From a checkpoint of a small transformer trained on Wikipedia.
Size: 11 layers, width 160, MLP 640 GELU, 8.3M parameters.
Architecture: RMSNorm after residual sums in early layers and before blocks in later ones, shifted keys, gated attention, a norm on each head, value embeddings, hashed n-gram embeddings, a smear gate.
Each number is 500 + 50 x the weight over the matrix's rms, rounded and kept within 0 to 999. Layers, rows and columns count from 0. Numbers have three digits each.

# layer 5 MLP down (transposed), 640x160, rms 0.0711, rows 94-114, columns 0-159
568467557501545411456487518572455448514418555596418560436537584531431569510455462461583524545624498554535526404623420449471579552549530465468441486475532429541567522479432569412659465467553557554495473402587567542514413581481475457626612438470557674441516498574523509445629537474559421491538534474488494420593517504562564599567447562472405527373554590562448487502595424556413473482505512489504460508437466506455503376473472431431542608542422445398548495394511481522422429500471568
469496549550548416491517419457383493539611486554518563495560553518483486518505492406415482476521559472562468582430497514453482508483499503414496455556487517509491467552411546472530535476441406581502559548571525379559513480536467543474470517480469544525492435489468548507435467524481534516442431446427456485482552480490418531438582532484568511613636475549496580458510498487457497545491538467484513426432608528532531392580560513320459582453494518592447498499491507467569513583577470
443506427478486520589474571503524600543445513429552431377447449559459491531532499578535473432378516511469414538450481488444439413458544540512489519488498479569470472506526562418461513436357573474522552461501407426494473519547460631470454548438627514475501567557576463522492543559487524538581544448494552616545490377532541564469513523588496497610545513454537463486482440480531536465464477484486461605397456482532452521571477471196526608569540490518477526439504511547469522542407533
545548460491505525591412505452438441524362494536664402459552508485429539510565456361504527447547520524498491490494515438507564495493461491536515534424585544532516405560424570547504511512422608486512502521546548519534482482521489537411625439524352522474560505510491528565548509481509406521500492561588539507512460555497483543524459497523592514450550485522497495516548609531557471484477510440482429493416568584454548516468511321396648492469555617544440532493539557525611473486554526
474464532548522532502507417488489461438488459529424537427478493560500530541489495472537586500469499524617471508569445465499540482478477497509545362542604517470530529448481460477492558523500499570529485462495492503425468449537403523473560498494549573547559509467605468451534435569505474502476488508461502456398555450571490461551487532496428446466490580505533571526417468496450449519597398492490488451455495475560447402532542573338525489449592598472436523568434470493456520440497465
452575448514424444545548521515513490494536461450496456489543499447485589499494514479514584443614479527550453587442565577553440519426454551507564512498486512497482552555490431581463477541544516524509541575540552472564519566471561509419462456448464584589463571554548500570509497511544465516476535474479535496489371458458545509488557453528571507460499496561521638492527525505496388507562507479507500507525522563559434512471543532635448564507504474475487495561567537487511514499462490
533469525559481541502537601425463502521480437438511501507486430565530497500550538456572541559444518509565458524553551439420516442546473447549574459484565505530509477498515458481526510487439543395416475443517501404502374453452546473533613447545546603495535501501588487586552434471462540500379572522491562448435400427551599475575611547548513412529446549475570444536458558463549486477455481508505530367492507515436470409468505616236529556462495522480394441552517532471505509501487517
469492484480542517522480515436470537493532462468454501482524553500493458538391476651425434561460465427468480538482553477486541479593518491449433540437457426545498476523509585499452466548523477480485481506575401518604460469459502485505512538490575489497513552456466434561561493504490481546533450501415559539466531540495527463468494479559446469505591500502474510581532486488432481464443459491510501534464481560503519449514539475439474501501508479425552505485528523493431446614479482
469473525422417546548480516397550508404505444529500479497517455466599537446445555431426590443504470619431512538553528519494477542456585522511435422662491542478519567444570375453440545448439475472497537447526446538467659448489531553477483412589502477507309525489412475498437448537501451510554546423484521455515566541442593538418382472536594614565449573532466551502516459456526518392558544458518463559446569494497536483535558486420466441471609515488463531482520460487510559570387558
486505533483547461535533444443460412484512406524398471400585619487467531497488502445440382536517449543494523439498427581476625620437420488511706515522455532487405570448559441490578405568502557558493495599379571373516580387541531575582415532526397452557355435471511486502416502487498408500456485388477546441441639524497454415482516469472542552507489510465538507585492652510471300425601444514502569468570464541451513453549475544365483487521603463583451476512440503501481414537516389
429534496488439465490543556462592492505467397520479490426551434418471452563491533391475525484587444471503487508484517538646551445481567614513516518587528552508514593548490511493445499395541512464459462547509526625525412602500519533515508479441507422479471462496510543511495491488539469472488542501465562488581471367523527400552495417421541458441489436488485458471610439486521432605450516574370499467529545501450461548485431516372513437487468518528456487429519557501508506530493576
626503468487477538520508555528483509496447458440623517511496469518509479480545514539531471458486503531552422453513446412623566480513454504472556463511493436535385557495522441527541546561543458469476483555560525556475548486489454538448438455423431560521537519394475519570509505559507509457499458481528517496420538481426535480482577478481433528535565440481546471491593579513511384533473587498483527553520505501495577482505528467514481526445494451495598514496459519425446500380534653
497410568425564478540490493518444474449566469541513486404558487548479580562553553450478465599473512494514465503541475473504500549505543538503528513529434512452466465488503458513539471474538577508488482502511572452529560511534513535515503522572519531488550399528511412503555458542476505508481481515470447455544526567453490529538549565389451527486500508483522466472467492535492498600440428505390409443625547520574500530478539523434481481475552552497459481437533543544476447487494481
458468539483581501507469437441557558580489496499444471555520445436562523449497566539451471507420524456566515467491463460426500503462537484442495460467454508482477458550587479471481511444438568482491438498457488487506564464456515478538493520471543466467536504485472534530462499564450473575542518490462540544429545469537480538481508499476553471523536467458558517531456567481524471535527460534536505492445515405566430454498464441000510527533534537506457503539497490583485456488436499
496479537540579553530536539488549422575562483579505445551498462417517513566509452422455511447546589499522550577477481453611478479509446533458454552521484504523452463552504485505527445518465500526524368487552542467562482522545512422566477482481550546530488498484478523538467404526511510559476410556514436546512524513605537481423548494479531547511433510470483499479464463590519502484486581481504525504516467488529457520582558540506481434463496566502579471521500515442484501561574435
494448442558517407567536459503431485528545545516504547535543434526567524451506523478452538634536547578411471608494461472443516532378498489610472517474429402551542437437493511541556549474544435480487437514418600411561491526403431645447527493532464531545516360563511443397491474500397644461370490479496415378509484547461438481446422596442467507469545511581524541420396532419497594472481468503501425500481483487478548481444556555639468463536490483480438510462581592446430555458511528
450505514456568454496526458536406437516459532496479455508431580481521418438509525448508452480576503487483466536428510561557582522567542477537424418483516498436509564479507578491515494537550528559448463481578496548539414469600495473422477516532514499466527494424573565469491495490466443483480558567472504498489483529534549464484459484399553445557487555504441448533506438502515492508512489468512552470451470506485498526465533469476421434474413467476503471494591525440552495560519492
417498538549553469490573475379564500576495490579456515477486462477517540514452451444499464505424390520523549413536497476426361507512518513461465493432480516467477502633482513495462483387474601476567496520465448532558592427420474543460516600489471463508492528580497546456535505523483498496489469512508498586446480495552494646511485516505545477504518520402519514549508509476541473520527435483534531386468509456518462526568479437000546560457399467535502500492513491608481558563467480
493540383550387513461432571483521644498591502435459512447421623551432548547581489545437512534555546527500528503611473495501481503522538517511594458542527561558440525527545485462484545535480556489451484529513534402486420536524514414496469481498446519558475517493428509536564534476543449550498504489462412412483534515476544545554494438390489504525530432497426524497459627530488547406541471479396461510696435451451525370429510529473532524441483529488413467524451479427467471509455489
494515471544474501589481499504541554500392555473477497485553546548480471497425515491448445453496415463491499509543445491416449454568526555461454429446466470469527581460555464492554409527460526474483485551480530587514468537500495550406558521497454505585525468504462492545550537493568443522496397492406559511583502486416536447502524549491517522503460541522412515575534559547489512481580463411466501486474534533544515548507490583364507518494491508542533490503457463491536446510545415
475475455480502451502462507485480533516473558518526581483558454492425447397558514465561526494491481519517509433490464491580592502502474474504525500523536577488481506419573528478525472489545451507512613539593528524441542455528482490572477533518539459540497495477467592511482467558449476404480624527545571425461517520404559505559531465575538457591499485620507462452556460480439506533466498516503470546537499487390536500493459489572578440479512512516549513437504458366464467621489545
# layer 5 MLP up, 640x160, rms 0.0847, rows 95-114, columns 0-159
447460511455466539572507385531519498536417475479532504543432555458492463447517486557471621548593582466529496465512506527466513447478520391437507443529378473576420542534450476508525523530531530513535524505410502439523431381511431522589600510439500490614532559433475510466440597470499511434634479518480476404525459542486457528561603427479546543480428489473479491457457484546535483514521577530467387513511484462570526464510528356509489530542459450570546493438464473499498496443459567
448492582481521483575515486547433496550567536555504520525519483449448544481524531488491487556489635523485459438515562458430533488515502524599445484453543552489528550577478407492458481452504493448457546488501545473547486556506552461495482498451465544541578479463547404483443603554477463443399420401504577496490548368584512502454638429514531459502456480526446452496495454421570585598473482555603436405455558462513500431440572479494568483437520460498496562475432498512432558501494423
329515482463480470617454499428462491548449505544544494530509461412474518508486566444486558541479480477512486483413462466512511411460418468482515480514562497510602414498468558496491434478428577418470537530445464446521549472489494467546600501458402543442536498469492565574435508478487527514563524567451586510560536565590520462549497467506462557475497446471497659529484617502552499538578479509430431479417468519497594525515587420522562412505452559554487537509537513536607385439488525
639429554530556453464506462457433502605518451311458496517482472461425504427607504569546544532464485520484491438553543537539552446504487430537523417544590486523587540535521496577496589486561554550542502550504457409486504545472554472482552563471474569466542514492544506470539534577471460490520561536522458542440468485528589451499537479520460518521515484515525556574441553529449507508460409521592548520433440447504551377605519485496590441506457495518526525507383548506607503517544557
587498495488466581536462507558524622496490498548548527503533513497484512482500564525454542556384533459433450457484476445493646473432556419526493435547452483513521433488550525465510484450543563475482469523478526539489451548538453502520507519477508501442516488510463567479589516539519573468478456440550435477513467522517519498480448470477439495473509488494520424554508487527470613520448517516538464480497558511452516480529498468490518498448508547516473498429473448477490419555561489
456478446624652447533505499461581550591468424423570542438457520520378495494474558517514542498398560489491469448474553418469413473467398452477509494466496518521509448511483459510493481364556517408384506490552491384552439439532491522476581520404549518447551412505585547557515498535582496478477498536507449420450428438478456501554593534504581502586430562436540470489489585471562495453590477528485439502427377486510506400520477543455472403464483549483464442518560480547485379437521510
508526551483446494508475503513475488570552603456494468395474467445499520505474488529381511592499506457559459501509429541481518484532452501458553540476417495521455588531566512521425528557443525486433564505474527539461555602590562472468483497432450524541507494440530536552521536552461560519598558488524528524412412490474572471473509475367493457524514489388472615501537497400462453515458469511539502550467533433513578485514386455450470515540570563494483536572522444481551478495477498
425455472451421611502469509486437645456522532532461530497514535447528630555495509432484547532482542456527451518492489499520564570497479465467518378559457498478563558439558437471476503399458589449463558472466458513448536544495512485454502466524500511350553500489437530529456428560477426542499458387468495435440494445502587455514486454577629489480402439504518526529435470427529598449543503515551491509376532384606526566474532476402599487548580488476481566520508443489630464499449566
441485465330536536547473495467401559566522433493451439431515467444453498349480544605426542473515458489478552567513393484499523543356516476457461449400556555400483478486511420562496487516589478442565424603440510444533437550630505528521430510433452549506535504529498507469416559496495561510503507482540529449417507529419476486542555520523540576508419559503560547614503486529533530521464462526461501445512495477579645440602550487485512508534522472491402497520427421487468448488486537
459427590435507439558439522570594490555554505488419421486491503468524558526519539397465488529524558514557524458496425467493487425535542495449534475505489574447529527503417471473465470479528538464427398543481433580534425495461525476530467484523543407443499504546439494511512481542560523547536479501504491440489510488471549431560422403556507343452490390493536494529620534434595518590560411524405528501479457470454519489522480427529562413479496419494614509446447536476451513475503550
485466518590557476577479578566438536471567480482597586441524466501524550452560549537455677512407574462507521462524421377483482502445475523553517524481524491534464592563459465493547451506580562452440461508491461419463553449538542481503500495493499475546514411373497480491517396407509449502493539473560458452516521464522476541477497451513460488450466545423540597463540618518543534552519501508470399430499550437460517453524491463522483495441568474556488594508503542460491448578424494
393494511418461502600497531556534439525541418502468472452499520481462518517472434552528445464553540476641523471445534437417491435535456515539485486436565555473541539451489488401553475501528525498572411555452500529503438489510434570536547518476520504381566382477527523495525453496442586485554400538478507539472570523541400389521489522544485568484494496489523587568520521451516571534574560525483573513494455440524563538453510560532460483529544585422536538575446411461535458476507469
528436525532544503491506458459475492520521484427517463551555523487554490490503499448473463460462486452508466431470427494420515458525474424480449429498478493455539481571507452403483561448588499518517463468545416498468547517476470452553486541468552462423546523448400510539499444510458526516456517558452456502461492494567560462505523466478508535427569437481566501519500532535502535523524455551523473470487550471539405499518510503421518453555547504503486550491487503451517455545417505
554463527574519603498480394527521554504441572394490529427544522474538539419546499549547517585607560491541417465587431406465542528502547504505532458483452497485436566499494552565472521551528505517518545520543472439431395483561488504475418474546548530487513497503462504518527521533518493465457468444456492506486442460575484476516465434515443479504437554520518508572538547501582493552480575503513567510446588460464593473500545529483479431566519478498534561499525531578470551466518484
480426504537479523505493448542550564540441585502384443496584476360567458522533472517504461671506498349547638388540420515445567658488521476591465463542421468485559493530567545527497532417548461530426430495430500453513470478469558567420469529510379551524517454431452440507516565556564542537430538494500483456449436452526470481610434457404465541469517480550511504514481556512444507562640538607445490388448451515473418493483561443553544465550490484551398501481614568489441474569502515
482458606453487549496548514535599580627503505502495458570524557463436556520509439491489412560527486500496562521576442527542539463520517473501555458478567466477527520524447458507443545458533461511477463516574419540559463516483551468504465491536401531562498517425445459457434455524483568470432479429494487544461516474514566471504573443445508440579554511465555471520496539473453483551543501501466514599480491366556468471552547466565583537523434482506512532507533546468555471427491533
530536520528550551572521481420524481542483493473451505461479506474446420553464531499455514569464574477495493469561439459472489517451498552505555496468484465445579511528476438502389621447557466500485462560519370438435574513416501502501492537536476403499636453541521585563493600479536568475485438537523455530478459483539526513484487439447481402561520442469500516489554530539534556493516546561542451365568446484503481500557502383457561567498510568522508514492465464487515503482438504
481506569514541516529556500533515480572504517478512488504502521427408489540525561477548553555499566513478526454447458416525508488509538573527442461454481520469515454453538502423345440467437511509473597502474433528562449501525497530507463570500346454573676488426458560554531522548481418613530489497403545506495529454497453384527484466429498561539527426492515517412508550501582508475472436475577439438528542511603444430461406454499596489406474405425375557530479608494451508406433521
478487465569526505533409489429534464561451524459408443616387485460497476513481480431477548477485474487546489558454447447496518503520493544458545514503521465485475446476508443434482505486454498480520443546572473450414556510407558525414547552428478512585520526435524472615556598532519461535513456476440442526428543517445522483458495490437591527513530457465544435529500569445536550513466506555473486622446549487511415411547551538502483449493473513446527522479513470493475471503551548
449411499420494388515470443436480462518511482445507610507535510496594491552575472525492474457516490431503476520571505439477515572529523536480472500454454553617566499548554518473437574520471470503492538470468353544501544485569529401526520540538543527526509528524474522466590467523463485460487542540536475581585583492422506495624608452454464470455528442520475471461485439488472533566507421509464519501515433486542604422578511501496534491503443482419501516496561470469510504470399524